From a checkpoint of a small transformer trained on Wikipedia: 3 heads of 32 (1 for keys and values), vocabulary 512.
Each number is 128 + 24 x the weight over its row's rms, rounded and kept within 0 to 255. Layers, rows and columns count from 0. Numbers have three digits each. The size before them is the row's rms in percent of the matrix's.

# layer 2 attention query, 96x96, rms 0.218, rows 4-31,36-63,67-95, columns 0-95
067:105096153072080169113113135131139120126131156123118119103128090151137106089095136123131136124095128142147184137143137149148142099107130097081131110112127115112155127113117156089122147154111119134135122156123169122152103115139113162067137142141114128150148155134181141151140185176144105119
198:151130175103131174105093153127142148105158089138134120113130126114113109117143154146143072120103111146095154108174131107136111137177131118100109145155162137099109094163137102150163136184105162082155154169109134110103123133120110116145127146137160086141167109120140131149099116125144129128
052:118149151087129147094088122131132179136115130103133110143101132110156163110109108112119125113138118106117159129143121111157122151116114145154115107144135158143135154129108157091084123161099131111173093116092158156147119142169134095128136147164078121176128138143155176170177142150099131143
134:146095097088150155112103141081133104131118134101130104115129123145128081104132124161146122107092162152118114117168137107114111143148099186096117106142102071132138134138162123197146128142153136163119114108150117164157101151169146157149110126167144138144130149099115139103127116134117122090
078:149118119147105147155155123170096122116115147126143130150171163166176160178123140117103109181134096083144151170111143121114105147145115110117131088136139122174149169114111120104096106110132108153104115124138121104144115129120156107123126139138151143149070154107120105070135162112149141134
093:120163103118106070139129129134152104135134174124126129155165134164150150129125148127116141135124181168158066147128123187135102114113141118143172106133109127148161124099152143107133106115109122173135130132108111148146112131118119097111169090086102124109125141119084103133141163157118171108
073:137183144139103133094091126109189134119155128142137098082093090119138133097118119143181129117118129118120102118121142153149126128082132113131106112111130136111165121157141122145127119160084165124140136182157152153101120122141123102117109128135094159124175124106130161169155158098124083106
141:112176139142120155118110128151139120089162112141107117111153173087094156091147113126148106124154160137115128081140177070081148117154146127142149143127161129073166129137135159150082114151092108114138127146156157111103118119121142146128123158169135105126140137109160113137113140135153134162
125:134133125126148150120126155120138137145096073128146094112114114119128155105138120108079131077187092124104116112099113098105145148127146141088155105118161145117149133177135135114093142127092086128076155124090142113130121132136141124164101133113159136162148168134140176128138156158111109165
094:100119097146059117136157103085121131128153106136140123125098128148118129146163087122099126078123122097105117173109098137133152147143089161135102113128099124132098134114146086119163154134110116102155126109121095132091169162136089142126101139156106099104177129117106131119095145166146116147
135:105161172134127170136136130098150162131124111173143119145129118135103135116127131128148113108155132148086147101162162073096167165151121156105147163107149130139170135174123165180114102118156164147135168143147099104113104123111149136149113165156123108119162122105133106136100117103122112108
077:116116105171119140176126119134146121129149116128130148133082137118139143142087094122140142124158145111127123140118166097151146109129144092110109104166101136163154116121102166136175111160160109153103124087126136130142188149112136115080105110124134116097100163089070123147143107176135154121
054:148105102143105150120111126111148152141120144118176108094119109088139143121085131146128141143085132109155118152129134130161146143101110126120150110082151131152151145136097142083100153145102131137142123100122152160118119168140078105098158133126080158126123097120149123147180188185128121130
059:128134136125102164143123175144128130180124125083139147133088100124146158139127139132114155165162126112133101137175094114113156101103093125098109104144131085127132104141095141134115098133108133122120122169146072131133082148139082118140082128148124111138090162159105079156132156148129148116
068:137120091153149134147118152136170145123152124106136108119129111114132123185139109096123149130135102151168102136126119153141153121165132142124181103131093165104111109155130123164151094206124118113132143171153091070152158090135125104146121106151129112173148168133111123136142122120154116129
162:139117179155152147150122139127113134152161157137113110105124131134152149141157124091125144187118138092139157074159139134124132098153145131125158151221146125109110128172144100129115094095155108155178131138082127148120150103131164110103129120144130103112132123141148112119123123119142096130
091:118176156108128156137092115100133107166150124141107084143136122128133127105116148147147161104080126114136138090132161121115078103110147138181127097147159132186095117175160100107119081123124163115099143136127132148132106112144118125132142112151183129125146161136110109139137107118130182116
062:162147155202121154137108114130133116176118119162139114120113125107150157122110133133122149137095151175156148104119108121151130171122159109118167142099151113106146124171101107127086146114119141103128146128166165159124047135143145150132136136138130105113116124163130096112153103162132145105
090:110121125100136101135149123127131119131106112148158135092133164152107153083085110142163132130130138147098102110127086152109108116180070073134119133151103152108100145131158122135181133152131139136148103160136101165165140121150125122113090164129106138127116128137155170163114171097103102138
070:151133133095196077116079157134096139139082139100120135135110140136102100117162144112126122143101116117126120116119108122138130142079145121100135145116112115110122102142126119168115094134162134106136091133179140121067165089098146137171145088100150126102134126117105158109112110122156105112
069:117125155081151134133076092144134150122076158099148141145146134136160151146088138126106105133101155124141113131133104119099147105114091124119126116158104135087156169132131171144080131157132116134135116143155158145169078092133101122130128097145099132173148156150131137169133171141146104125
098:149161165097089136145112090147168146137161103124150109129124130161156119156139065129152105138168114153085133106131153126121155166165112131158162142119119157125101140123154155161116127155088140123114151124131141063102106108091123103138132085148133093136153113154143139155114144122141104137
085:154146113126087106142116123130139082127137164129121146178123144142122087157130074114136109185075102136119128083139152135103124127116165102105126161139094115098178125129147102155097086155122136113151127087128138116079139135173147154110118087101119118145126132095128126127138127121133158123
094:158122180111126118125127115085135131132157103177118174147126145103093136106134121152177112099123150141131177113149123108098168131167138128136158150133146104132146136158115119143158153132132123128145190121125133134135155125100138103117140189157137072153154125143142082162140123155158139105
142:123128162089114184152117148100107149139111127113120129109095108138155113122145113121137117101140109138114126082151164111112146126157163152138117181166171106102101128171129150128160137166120160065117136102123132129114139164158164138126104168156125122140152136147140165138117087101137123087
095:141125093156164112127127114181182107122165148108138137120147125153159164129136129074142085155108159095083143138124140133140097088115120127078126143092108145093131117187142116099100119108114104152135156123135156159101112112127095098116090125118127142115145113146134160151109109132152154119
110:141129107142148109120157115140127097137163159159108143139132133163123152099078141175145134158125144156116120130080149133135082118093129118138174113086104112154153118092141203133097088117135127139100129159101131130121166136156108140079131109122099146133099153125092158159116121123109125115
138:142132095172115115138093128121117151096136141092147168129121100125132100123101073131122115094114150126146099158087173093132084114104146092118114131113150097146151116147169164105122121134128121163124128094149133181118120151118143114122130081102118161101109176107119163106120124171117153119
056:174143140140154150164105115145159130118155134126154167100155113105114145142117099122146118114121144097139148116183150102127152128103111118145150101148122059109137145123142135109118166120082147104171123124120138126171118128098152167136153170131093111156152124152172115145177146106101102137
203:160131121140143122137105152136112189116158120106139109072109144090121108108128132131166129138106134112144147102137125056118111094167130162100099139139139142098149131142105099143094097128107136137147119136106145171078125146138092151126107158162127097155131089146145079137170148120119114112
067:166178146111121147129104116115190126142157124144126159147094086151135126119104067114173119129121144107134174120164104141142087118170130141137131133106137124138114126122141108117127132131086131127140091140116083118168118122156112149112128100162088107159146108171145108129172129155118169148
165:071152091114126103153139104174100103134119113152115127177176137112150117103152124126124111161115097142098130157146121121076129139129100110103124139105163112135086147167119101152149143163151113094124150162127171111152178155094147115104096131098111104143107112133132132118126117104104115153
105:168149074162127109124141104148147090136130145122137153119163155152130133147111127121138133150190134094172102159097118152137112167105128151168136126099144158183081107130138149120132102122113073132138155156124136092119125139127131143158175114098123178122122149136134138103130129118120150170
096:136101098146165119095155117113092095145133187145064162142141092128130128114154165108072115163126118126133107136149096163127119110143102141148122146106143138148120126119142125080133124123164158111125125154102149169166120083084113100114161156109127137128100143134121101137133102142096154127
086:138145181103150146104105097079132169134135063125159119136094106095131119104119127131159115111088135141118158099148112102134126103130134115130130126144140082105164152135067123145130152126117158117096130140183155118100109141091110130149115160171113099142152134109161096143139136117147101115
136:103075125128120149125147142123141188084179180124148118107121099119123097066141135085169110124120137108138138124145141126115108172133127152139119133147140133119186128151090138106107176118122118173157147150122167143139133100133130121108103118163142126131141169144114155121128102145112102149
130:141141130128128150076128135141171157139157128165145084088140143133113132113098156141119141122119118092106125126103148114150154143116158135120101113152167117103145150201068147112076127191172124142129129153169142115121121117128099103149105141119107143130142144164126105096132147108136115110
096:141101108133129149178173100107150120136156163155105133101096135106076140128106126089133149120088119196115124094106099150133120085142144131120120157078121158144133152108137116156131144129160153109107138081129139110128162102171123106122096140128150102129115093136185139135121132145118137120
122:135176086137117106116141083162119084111168172146078129133110098101127097129129127147133112188128136118147115127128112139150106105093103108153151132141117132174101104147139137127098095119159105107150139144112115139111148106113139147126116111100136176114087144126091137162133156138122188104
108:163159113150157049123125123138123122070141152148130154153136143142124127124115108134122108125093126131161148114113138104071159140128125132134110127112131145160149141115138165157161124126134174162099148120148143116116116103082146112083096096119152135119099167074078124117132164147127126128
064:159154167117119123159171116122151119170192136121156174148123134101115156144110081114127157136107128115090155128166131180123117125132101136153190106138142085144107118124169132128131152112120142107152175127158113109126155138116156141102142096146119126124160115135135105122162151144103116165
043:125105147108129174095140108128116077110119105099165118125148104098119100109121113122129105083135124148120124163172142116116128130171110129161169127142142151126134156145113132149155139131118127127120145094100187103167108111102106110098187074114156157110126126154130111181151116098127150123
064:122128147112114189120141125157147143121138152197106112133147139149179137116115137114132149107154121132142111158170115106134147124116147122132119111114088125134104147125103157101108095176120119170150152150132164101189087103080121148188151121155118123131111129091118127129120147128106121095
143:137122114094089104145086110088127163124110124124117103121110114142111103113130184159140125138088142144137133115135138132112128149111155121167154144156137176102132136156168075081160143147117125067173120127165135130103138156168135131120139108097153108160081155106154120124127126149137123095
072:124121095109116143094087137092132104133098117093118107106113114140097115108155129139174112112140151104178175112127087172133123097132133143165166186128127102095163148113126106120174128101118102159136155153152114159147163122126165110151121111165147112124118107148123159129130089148111114126
065:127115113126142141132108088137136139093167119161079105100105113129128119141120091152119151156142175111175111131136083163150195090104121158156117099102126122143115130168125136127128143097147149065151164125108165164129108124113134111151143143128102111129163151154148138145134160133159114134
078:091106140080146155101168133128134154109131092083122072136100138152136173106117164121168161110131115133105159119118111119164131158153113083101119144146112128115193153117137123155102122174123136163145098103166171123124101145138150138148121157112126104153124154109129137130118121158135127104
061:097126142152100111149135156116099125165128122124123115139139117109107073090109109137108111131079131134121087119146146140122135107157171109105128127137130116133172102086156130127147109146129143158110146103076092141090118078132098141081119126164157147092111134091154093082113148091138129112
071:177134126116104140127115128147153127098147181102112119122124083174173122135135130118109147125124108115131163151163127143139112106174097117173141114103129149143136167123163167127102156158106147136130146181123151133183084097118139145118155119152108113155129110166105108110148115173152121133
079:144147094117102141092147107155114102118126127109141132074111146148111127120142147181115105150110104064158139117090153118121084125179106096164152131158158135099125155129145147105134120137170137120165189156159139136120125149096111158107111121136156134110147120093123094149161130121123141134
092:153156095137117105095128096153159135095144140128138156118151108145100185120118148121126129153142158080150149129096153124130119147136129113175122157126184107125128121125177131080091109123122175137109157146131125172120084149112160143141119085131105122102128133145136186122125130142090153121
097:125132155119122146118122129057149149131158087132151101079120106101142139080139126106140090121118131110142137086094127136115160102143116094115129142151149160099165154162144110112119125135102123094152125113116112135100085114151125125112074136157111082153157102159165132153151100123136089136
092:138141092213107149125114161135164139100091142115149125164106132118126126145086136136097150141139084123143144135137121079113143145161143130140090144136110142144139168087092132128116128139135137193084111140136099112084107142121109128138166091118118132128138125115129096147135168124091129149
144:158106145119073179158139150088084159126125118155122100152145134119129129156145179135109134141065104126137111105143105109130147124151138110123112124139112139130162103107134119136133137135110133122137102178111110112130133103137093179120145152143142151204137156131156160175156131119105112147
128:178137095129141063162136091177143099120150099084129170133126141150130158107130139119099142123167146154115081153107105155141113120142152136153164109102114128168095121105138154138144086120120107139118128127129103122135192139105154138144093106115097148128148149130109139141083132124123147109
102:142106094094099133097120139132111110109153145122092078135129090098103130098158165120168133166068144127125130096137080140098172113107142118108161166092111124126134134095151129140121133150107131135148148093147127136142099126150105144091165133151123085133102133121128141131191139105139125097
062:117104111110089134163104127115124131207146115080128123139104128101132098131150129129150118143122106140141127114153148161142110097110115131091145107121145133085163108142103128127088131151146107139135123172083155119113105101155093161151145143155158163126144169149196101127162123124111135129
064:150128132098090151109085165142136128128141138143119090134109122112082163117114094158150128169144117122115150098151089162147141175156161133153135122124133114162137140128105128151100087102096126146129113089142108146176103154153114120098117123178125117116149134156160133187122135132172117098
203:158123080141155118124164117125116106118151156123139143126135126154158134104143128117115092127143124130158095119129078140082124128079139148126090071118152150126155110125133184121105094119134077170107107127130120110165129108088109162126112129063159176121115166140126128154137120123125120117
052:167169148133169138126146111103165150131142154148150096135092133121162123088117097142161141100143124144156154124141156112131123069132103140117091114153118131107166165174141138148118167136127148155129079141152143116140120132101091132106099147105142090164143167167137149140131144127083120105
129:125114116139142105133095142098113141133134149140090154095113083123176107132111133121121088182068154145134173134142139103077114120093125171128127118177165126095119132144132135085131136123089142126163125115115087120108096156144151142087106128141097109120091127140168120138112117134144151109
085:128167102164154132108146092128100136127121129113126136107151127141112128141086146155132088095070109114124114147124172127129104122152134130141147126116132151164105127097160154139141126142138097122105092123085093101118153075080129084077162117131135171115110113124136113105182150118150153108
093:152090079141140104167125130174095058134111143116118155133122124150110133163130109161100124142128143122161067114123089112105131128109106113144153107087126130140109114106149122121075098126145115151104157102104130128155129102122094106072127143132139114123094132159107111117142095105091114109
083:131164145128101156146066123090178120141106086154120111103087101121132112113129116140133119096129159153116168109113106087105161131152115122132112136137143113118097149154124122168126132156117156116110151131198149144117142104145115089131121175173092103155147143157149126152129101126137096143
147:148112121144111161120072145099100159090096136153100131114152107076169109131193164114138120154092105109087148122130126135107126117157145152108109174128152100136124141131108105134143145100114135159174123098121161146077087159156152103130132147142111137155103116124109132137124134127099115145
123:133171113136129103092132142115129142072144145130175162110098155139075136123118123101103112162149153150083116114081154111101122133084142118096148111137139150087145105167141121104143140120156080146120116127130143130146139081118115086147101108110092096122123097123117133128132137171151167143
106:119141151154122098124116082178110123136116089122150136124092090137142117118118081107117117151141139153093123176108173156097167142134138141113171138122149095134144133117172155154148137170111109111121103139119184103124133158138158157102099131152100161110128157124141156147150101120124091101
123:103127155150144139127102153156123132138113093088129130129158135093122132145139111149169173161098092096141194091103153144127141163122115115153097170150117129138122150146103100147093163119134137099173113114112138158154132170121141134079156152132100095136173119094154129145136115131134118149
096:114142127099154126167145120138151093146144098181111162100126148100115139075127093128085145146116131123150090181102107118132099156142162125157113111110113149117125116154197111109109148168152107162126116123127149132129118112116111116086105130120141142145139135162131099154096134129137186156
056:188131127107124189152092118132097145164138147111145120112119148135132137138093139132134106100120161164150121141167116112086123116116129109135158123125121157105169134142129176188130105137126121150137094162119145132140141056112097154104112118136145148150157148139159159139162100119098107114
066:166147085114141155121159169125137114106175092093138095105123101154125144120105133110137157115166147099129095131163149137112184092123089152147134157116133115128107124106117118130138104122130114135156118136132181164142137126180126080161103180158115129115134147114110102173157115138140128132
071:152144133113150130135089096166150099138149093157099156162114080137166148137137083126123097171147153095139127157144173157123103099118107133074113132125161145120129167101148117116139126094111130110134149145150140146129124145152178134122094129168106151156120103126092083153155118134126131149
128:152131112130110167110141072090111143135103128087132110126120122157131112126141089140103135083151126144139111138122128163171153117121062107148149163110115111138134133133145111125147160131111136133116089091115150162111140093142131128156167193127125124176097152135127157118147148177125171113
092:149159163142135117117192083145129133104118159126101083099142128126142116117131121158147088127102166076110154143121100119115166164129134114112135149160144086106125135090161143168142137130101136187128134122178150128144132158106108093094113122125119094142120080131125115118141154134140112112
066:159162172123126123157095104135121132142146141108126069115098129097129150137106162136136172128076149140128143137150164122127129114111135116132141106115125115128131129137144193152125154143137132132162120122140152160158163076115093079107134144122127094170141164161095106137182120115148114161
084:128163132115149140117140153107146159175093139121149148130122174087195107104153154141147156110172145095128144118096110103141136113103108139132082185113148121124125117079130136145114096133117140126120152099108126108151104088160094133087098114160132127158147155088148154118136144125124141123
070:138070103074110122105125142143125111126135104099143127129159113162112139080131133100079143138194136165129127131115160085134079126131103106113111138138093130161118131144160107092135121105143145135132097158115133119135116120135156121181117184131108111127086131120095146120109133128094166122
075:152117143123136106107141121141123183126158185134157118154119123138163146107145127114136118142165129064155151130133134109157066122121112118136114136134145154129156156125149152090094140089117109144121138154085144114162074112128099173112140111138088098140141153154104163145159149157130136114
100:159101132115112154114119124131078160143107115097129129141139152136127087106130165143150138148160078143113090105131141087129095104161100111159094129138090132098114137155104135102130143139124163122106162113191116118097135146160098132140155148123155154116187128110116151144132100127161170142
087:140094123146117090109116098128073126112155111123099132109134169107114141128139168116140105135119146102129116127091146151105144146177158100133173124103153147154123127140155136122129171127160151120112167100169107084095130083143123130115114142111129140135160106155146169069129104099127152175
096:126156181123131146108123117148143158145103122156111121149142133111153076145093134168141150111113142100118172094139129106183113142090101139110122156141092099137112150099090143164114136150111165111171130156105148109099120133143126096149128123120107130141091110112183071140155120126099133117
108:077137162157142106151169111103157099167161161103116104137133114104110116140117164162113102067103115104156107128134141131114133121104142094130164163117144131161111140112121154138055169146112103123164165128103121110152134102142114089121120175114126107145113097124129126130123134117140131157
127:148139101147146128122106134095105109079121151129151156113145135076113132099111131146096064121104136120177143124071128137093101100163139149144114114129140192114099095156118148127135134155109072104129095159128142132104156109156124126107146115155112146131094131132146107092111156128136154120
133:096164136147152119152149109159120078124156130123158147108126105128114181138093122141121108131129142121125123146096124138102099157149178118148125113162124154138125128101123140123137094110084086132140154176144116064127154100125112084119141116069142108080157126133125111107166116151096126140
117:131102105132126127110123174156134102112122165116099122172142134161100128162143141108067167151129114181130142072129152132101157076101121147151130125137127158120104162112149168140111141107124127160105115125107124164143116090111127139133087143176134137177106115124150101126119131144139159161
# layer 2 attention key, 32x96, rms 0.183, rows 3-31, columns 0-95
121:128124130099091179121129156125112151115107120087173096098136151103154112115090112126131147122086116112102148092159122125100111088120167141096082125103146121087137151110115120122115102132155155130100120131133164171176107159157151125111117129164144166157168128121141145121112099107110089115
109:114136174129118130143091120096139155177147111134122089144111134146128144142156134183131142114098118090137131115149182109125121135145153151135117104142146130122130129149100104172120147166154168129183164173151097106109145122144102136146065159124126081123141119102134108168131146099129127116
091:097159148114101172117111097111171185161110123147146117128118085142123139138106157098133166096123100147127173111109138131154158137150140156148175137117119152112147150096083104082101161142086153159148126157129174139151147137155116094145124158139132123125131122152115150131143126129127098158
116:115158165128135127117126105082141156154147082119129082099097130095115100138114136145174088090095115148124168091087123110147164121149121123144119130153146107120121128132116137124161143127096140146163137170140170094140109098147092136126150126165140111162139102141124122176144120135140069125
083:111113145097133123141135153152154121145088165106117116097111153173087129167097129110134119131157150107167123177127156121133124128077129127149122156117089128140133127134150114119103081080126121108128129121059103157152125138107149144106114123090178124118126122111128097080137076141146112133
078:126105160177118118096198101153123129114142130137128101101111130146085168130145144166134183151126151182140164153166150113098112095144120136108154137150112124152099135182125101154110107148110107137162112132141123118136147112064095113120131139146107144144131114138124103124170133137131137135
102:084122144158088128168148161178121146106125162092148139100177167134123106109114140111137128172105085104104089112148163089116126137104115117132097126103080124115131159108153128107089148111119134135139100104126116106170103136119132114128138089099116164120142145115135142086110141117089122099
139:135148164105086146143107066072153172136116094157126096143089089107128124111103129124132154116096096164132124122101145149138118145164119151135136162120139109097133132135104131129141151161090161137144135116149143120153126112160131098121156158179106117162135109077149150166133154147114118126
091:164124153122131175160134110096156138127143078121195095142128087133131119093108112101176146105110127152156159121154135117096140117104166132159128146140164129118148134136112122128122126146120182125129151115111114175142137119165147137099156106136144115173125107175180144154143138125136144157
100:083135093117171167129166124127129111138119126126147122135116104119140158120111138154103144105108131117174159162150164119131143087095072132116152129123105107137103143141171107170140160136115114144119089103144131124153160137104126182126120167137157148112116106144158144098137112176179120160
095:135161086143137135122157150162101147111089127145110125096150163160112131172161105143138163150169099124126109173117129130125123138113111098137108136100091140175117119135181148105176095125157122106120125127142114179102149112101160128148095128103151169136167102135097141098121119153114125127
093:148131106105116142120099110106145147105121124096104130143119138112130148183108145157076103158119118127150145078133153148131130185126160164157166116108161122131130127124101136140177127178059169157125117119164140108166139138108140135147139155112135157116117145122145165141158151110105115118
089:118124104175137103102092176153080158137154121128149132126128146091119144149115106088113089159159121160116153177131120156116100140085134116062119124101111112111115112104120163139121108119161104162089135160140133129135106135160155151113109129124138130111138101144135125106155073147156133096
108:126174158130124126103150085142125123110144077143139109109094127115100094097117108172153120096117135158110180093130120086139156158176122140154122130188130113087155120141116146144143103142104137102157153171111132099143177163127103109093089134118140121119136119136141115134135150141160133112
089:091095095138111139102178168087085096144110115106113158100111140145108126142161123135112113116140150119138143178134122101100060124137141161091089122134108126126138119112073112102126161122146147150121132142141103143169157131123103154145106138114169164131114129108133110109122162086144125100
071:106119103149144154127173128142139137121110154155136135130129138135121088152155139105097123122103101099180113156110129122127056092108145078145100119101126134145076128116099126123117130105131107135135142083144132140148096162127143103154152087124139114133111124110112104095057119084092128145
079:121115164143168107079098147129166123150110104085149092137112178112157164102124121106154093090142137097135137153161093137142153154123114151109129128120137133082155174139160086139159108138100129130130110083138132146119139096135130113122085145126102129149124112161091127127133132187112117118
093:156139112120122137122116167139121110133113072160153140101131099197152113131173136155103147100154114120123133157108138083139136125103098105108159137091119113156165158118095162117128126145131159092075115116126104170110113167150133133147132103143090155149106110118140110175144156139122146116
107:097140162138089194107115123109132121136111116138146104088148116094072103108121122122112111100128129130107153125139111093161151156159109178087109124115120130148168132119091118165127153149103147140122137125142140137101117097153103114126107128162170123145194122102141145164145147121096108104
086:083106097120127143109138165132087093114134155125106174138182140128124160143134101086092095135164125105134110141157087170109078131140141134144131146124128131116121116130178113110097133125182122124143105102158131143131118144171154141157094107124109126103102127096122140114079099140121167129
101:149134116126124108159141130174125113086132160111115169134114142168120140177162114144129118148149169146112086153116104162158095114090116144134132124132130168132120120154153128139137088092093094101123162113093095081097115138137115124081133087080156124104116137120128135102167113151125146142
118:148155169091080158116097092116150122123137085134142109118098105145154132123109110159148176124109121141126170085116166135134120091153115111153141106143157142077155151177094139142124153163125122140145151122156124147128128127183109126112125164162113103155110123120148145164153149129150116158
085:138145171119127156082085116123140163196118068169092132138083134154107156147137135123150133099136136136092129107102148108171132142128159148112140111167133117163127126120118093119183135098111104115166129160153114120117133129132119112099115110141131127131121133102150098095131142174160109111
107:091097066138129147142138149172133107123079173102113146135141118163140129102147124105072167161172122143125066144139120123117099124102106142128158117121132142118125141124135123113136117100169062131104111107105126168141109145137142131139125113125158152140081164127098145103132119140121161132
119:157139131076116155103106072101151150129116114139108090113089099156146123142107138121156077085097114137098160104125128147137156147149150125121120134114150123105150121132113093125104162147106160137112117119121169135123165111164133116142160120154134117155128172137150162142144197140116086125
091:150158153094145144126103104107129152106110118111138143108118092087174124112134147147138154143114086134082156111145082141166098126122139186126106135088101152111115100128124124125114101118113161149134107098169121161172108082162113114105133147130084150115116122116118154127114110125069112113
092:128111128137101147129142116143137168121129124164118185154151145077151144135179151160131120111165138137127115123155098117108135151147121162157087130124164143130105126104129114147135068173127111156109123141117121118142141154140163130110125154080144176131143078110156141106131107095144093083
098:130142094127176115137122120169121100124171138108128201140165117151120104139159093091155140166152128134115172147128124152076115132116129147129146107159128133126111132136145115100120163089175118118131115090137108090120111124089106148130122104098124119108130078112140101118110133153182160129
086:130121170123179103127135165151160118136148150083112117117152118119147161140124108118122128137156105111140148135116111114157083122098126092125125188155137118140118134114136088137132143085122112106119134112093087178101130082114103138096086172143154142103156114118068108121135115148114108156
# layer 2 attention value, 32x96, rms 0.157, rows 0-7, columns 0-95
090:137144111104113121111118161132124127154116110121128131133104162155115123088159118134131157131181077145123156107141165156148115142123114135128125123117130093127219147137119128132107117128071142178116170177103135084143164137132154110117126099148097140147115152135100126082098142109133128112
099:126104107115127111089116133128086140113113119130125146131140123118138130124131152164089148109137128087141112109129142149095143099139144139126164141096081138149117152111124129182127121114132136076135128112143109127050089100105123115130137139127123121179136113167177139160146099057144162157
097:115164160104168125131137133153144131131093106122117138134122091131133132120114117193072122112128144152155111149140134124096130100096144144111135117121130137128120173103126078069116146165151160153150186104150122103109111115159124124125116173148096109158139135141112198109130107144125137115
102:179142124141119110142145137132102145115102130147104133128103161111137112159115151162101154165124103123138110127128147120179176149092143150103090126123148092159143139149162187123183142106143151125180129120166154114105143089109166130155119132081131161167094136126125130124124149139130144133
102:164127172126165146145138131125113100164145131102136118156096137165167117135131152090102202121104141109143125149132088103151088116114141138086147111134126115112139085133119106168121110127142141137158083179129114104133121124128150164166091114144130082103155136120153106098138157115111136115
105:139135134101143130166113129111105133130104123133148169135106164123146164114084099137127115142166157104108118081134121148165116109131156122156163132140184163149164111128121115172109124070125114093143159128095122157155097142101101138121108122121140157137119066112127131085099144132173120124
102:145116137106110126138155127108107145159189144154117115110111126134138112066122126111120131134121124095071121161114166123107124137150166108173160154125107082155159142125140082137163157108114093150157134125132110121113168138136122134144136100087115085127135105131112159134120122174142071113
105:126157130130110137125133101099148110162139102127113150100130154139091121107112131144111134144104086133092144138125153146109161110123184181138154072180093131151108141122129167102091174151139106128147127084121140106108138137129131118136111122099133104135139128140138078099153118146109166063
# layer 2 attention output (transposed), 96x96, rms 1.1, rows 0-7,32-39,64-70, columns 0-95
091:143119182100116094102118112176143137130122110140104148117125119148199085149126174117138166148106096162132094113152107114162115133152134134143123146092158097146100092141117166143125120120114105138158139155160139152120130139132129150148066134139144100111146130138117140165147169154101163121
123:136151142128084127121093154149167149150141183125087159100143148139116127106132125133122128139152140114142117166129128190158118131158112121112165066160119151117158125073168131121090133155111102138144110107108102104135156098167107135126137143104148118156099117071124155144118149137130107132
112:142117141170123140128104142109146151098196129118128112112093114177150133126127133121139180105091158117122130162085096146145133092122157109116132131097130148122138154077119098120156129140152153136109089125138173148158153101174108161089119114074124111116151117111147146152094136133130108127
105:138089112114104141075154143119123111106101098151094147095075115130111121105164127122136137151098134103144104144148119155151107154124120119104125115147124099113104142088135180122177104152149083143117132160141116172157158132165116172117081138105123152105115114086139091107119124114100118123
117:108148093134153111107148120183160102118094101128150106102097167109135146160083129152146100099155133150137085157111126124119139094106100158140109124147112110145120162164161117135079169094136094135134123154121099126158118141126155097135135143140135127162187125149163111138139083124119119128
113:113131125119099124162152128097124120098100118151111113103166115151099107095149118151124136124136136100152111146144156087129111094118144117150138127136173085128136104179131153127146178115093094188130158131152134118100116094173148143133121111139138099162109171126110106094149160131072125107
093:106108120146183126144146141125055109116182088113120157111087140159101108122131147134109133092088075128105120105158112109126122103141098157106087106119109125087123100143175103125121145112095144113126107119149113096111088127130142135146103115149139123131121143100111129126105136140126067143
111:099119137144190106092139146143097121113183132135131068128167139096117143145134119182099162165112143127123118128097134134124069166104124132114141173128122136096125111114137120146144093087137134155127135137131149169127130094162118140090102117115118136148128125117128080140080135136165110134
087:146104183132099152108179135115123118107158107111147131106123116112091145129128110139194110127119110097156135154137097107119095121191132137143110128132109130112133122138137068120132129136091093097152107087092160143101170137107132120143166130152106127114133113096150137132072118148138138093
088:112104084143201132176112122124100139126119134174154130148165123143129130117168122126095122130159116131097144122109117121074116101097133183149123121101150130145151130141130132118157109100151165097107133161130168141178103131146119140130145120095122185131162144111125104107158127086119139131
102:097133158136118116121126150114143112145078140158098076119130054113144106146130118117167130079122132168093180133145129154119160129178123124132120096136112099110121149166125121123105127114134112146130189113104113163165140155160123126126139094135112128100129150140184092119128121143128132137
095:156158139131211124118106136149110159117134131110116133140142107143158139145110163129129128113155066092088142128153132139129109119121163134145141095140096163145154123174156077120129127125147135121124111119203148140144130090088124098142127147116141151149120147152129164135137141090090135116
079:142109113112119103116131117121130136137154139128108187161115097175137138137196100111146119151132099116136186130112100089109154161137152121144164177110119113071145121140125090113159087165078145150142145082126144140133139127138122134139137094118122168102110100114114134113136150112128147120
100:140091084157128095133139103102152094141159129165194155146146142164143117093165128140108147139100107114142151085095118154085119138106130147118140114124105140129085120141113118099121093123135144170086095127070103120130144137134102135105088145145132162154114107134133163153104140133132150141
109:139152148119138181157145111129153150153118152111124102129163114117098130106066087112140116147118117076177156115119132156116172129114143117156147119135107144153095133135102109128111126168162120131143182123126126102167134124162136132070151130152081113145123131156140114097137136149155143171
105:152170148126098135136131127119106121115066134124155123139151097190120160115138088082148141133134122132110139128142145183141169089104141124139131108137129126139095156161101136123129113088134161097160128167151131091097109120075112130150120089140112111121156104117137146093125146111143134078
092:097163143107155112125112147108092131160130137150157089137108124130105139140101052113112124145124147101130108133083148149114176160072095106109180157163116143119102110143112123102136118136144177168119090130159136160161096145128111131136134133143140137164088118126143107130113112110141113125
087:128100086142124111116131127125136117123140109110127126131106133125148132151066180073125123119131138170166164122100125103158144153130121096100124147093110097125105129109146134165162123131119092131126128129152133134083093133086130110134136102154146088102131119178133080129096095147153171081
101:116145117067130200151131128132111117137159097135123150151139165129115118119144136137110114149153100109101098103147107093115069171136098109117131152143133125126107124163104147121114145137131094110133125155142137094073110117098109121160096179124089123131121061109115133136155138126150110118
105:106146137130114107094126111126125123161138132120120138140183158127139148110112121089098113071118120125130131117108152122113181111109140103126103153127142157174147141116129141119120138099104189095118139123051146155096090165138116101114202109140124118112147129134127134090157109126150134126
092:121124118122111109131123140075141143088194147120133179172132133101115138110116124145099115128115166122124115094175132155161122123151141090124139125088176108148110142110103158115174119109178171099114102154097113120115153112123134140142131148090130137126126169110142170164132140158120117142
097:115143149128144148093117127153148091124103100142122159124108110090111166122116153059144085140127124102154144125121131124145135145111104140101125118137082126120129152102126134153118122190140130096135170085142133135177095145144155098137173144107125103073122136134112143150142105091141118181
091:178125141111106092084105132090148139149121167106132112144166143153122142097139117105119148084140132133131093133147148162132122149141130108137126137149120089160197111146155184164107089107089147127126148143138128150105116145096151121121108134120129117163168148113138143195120155116134140136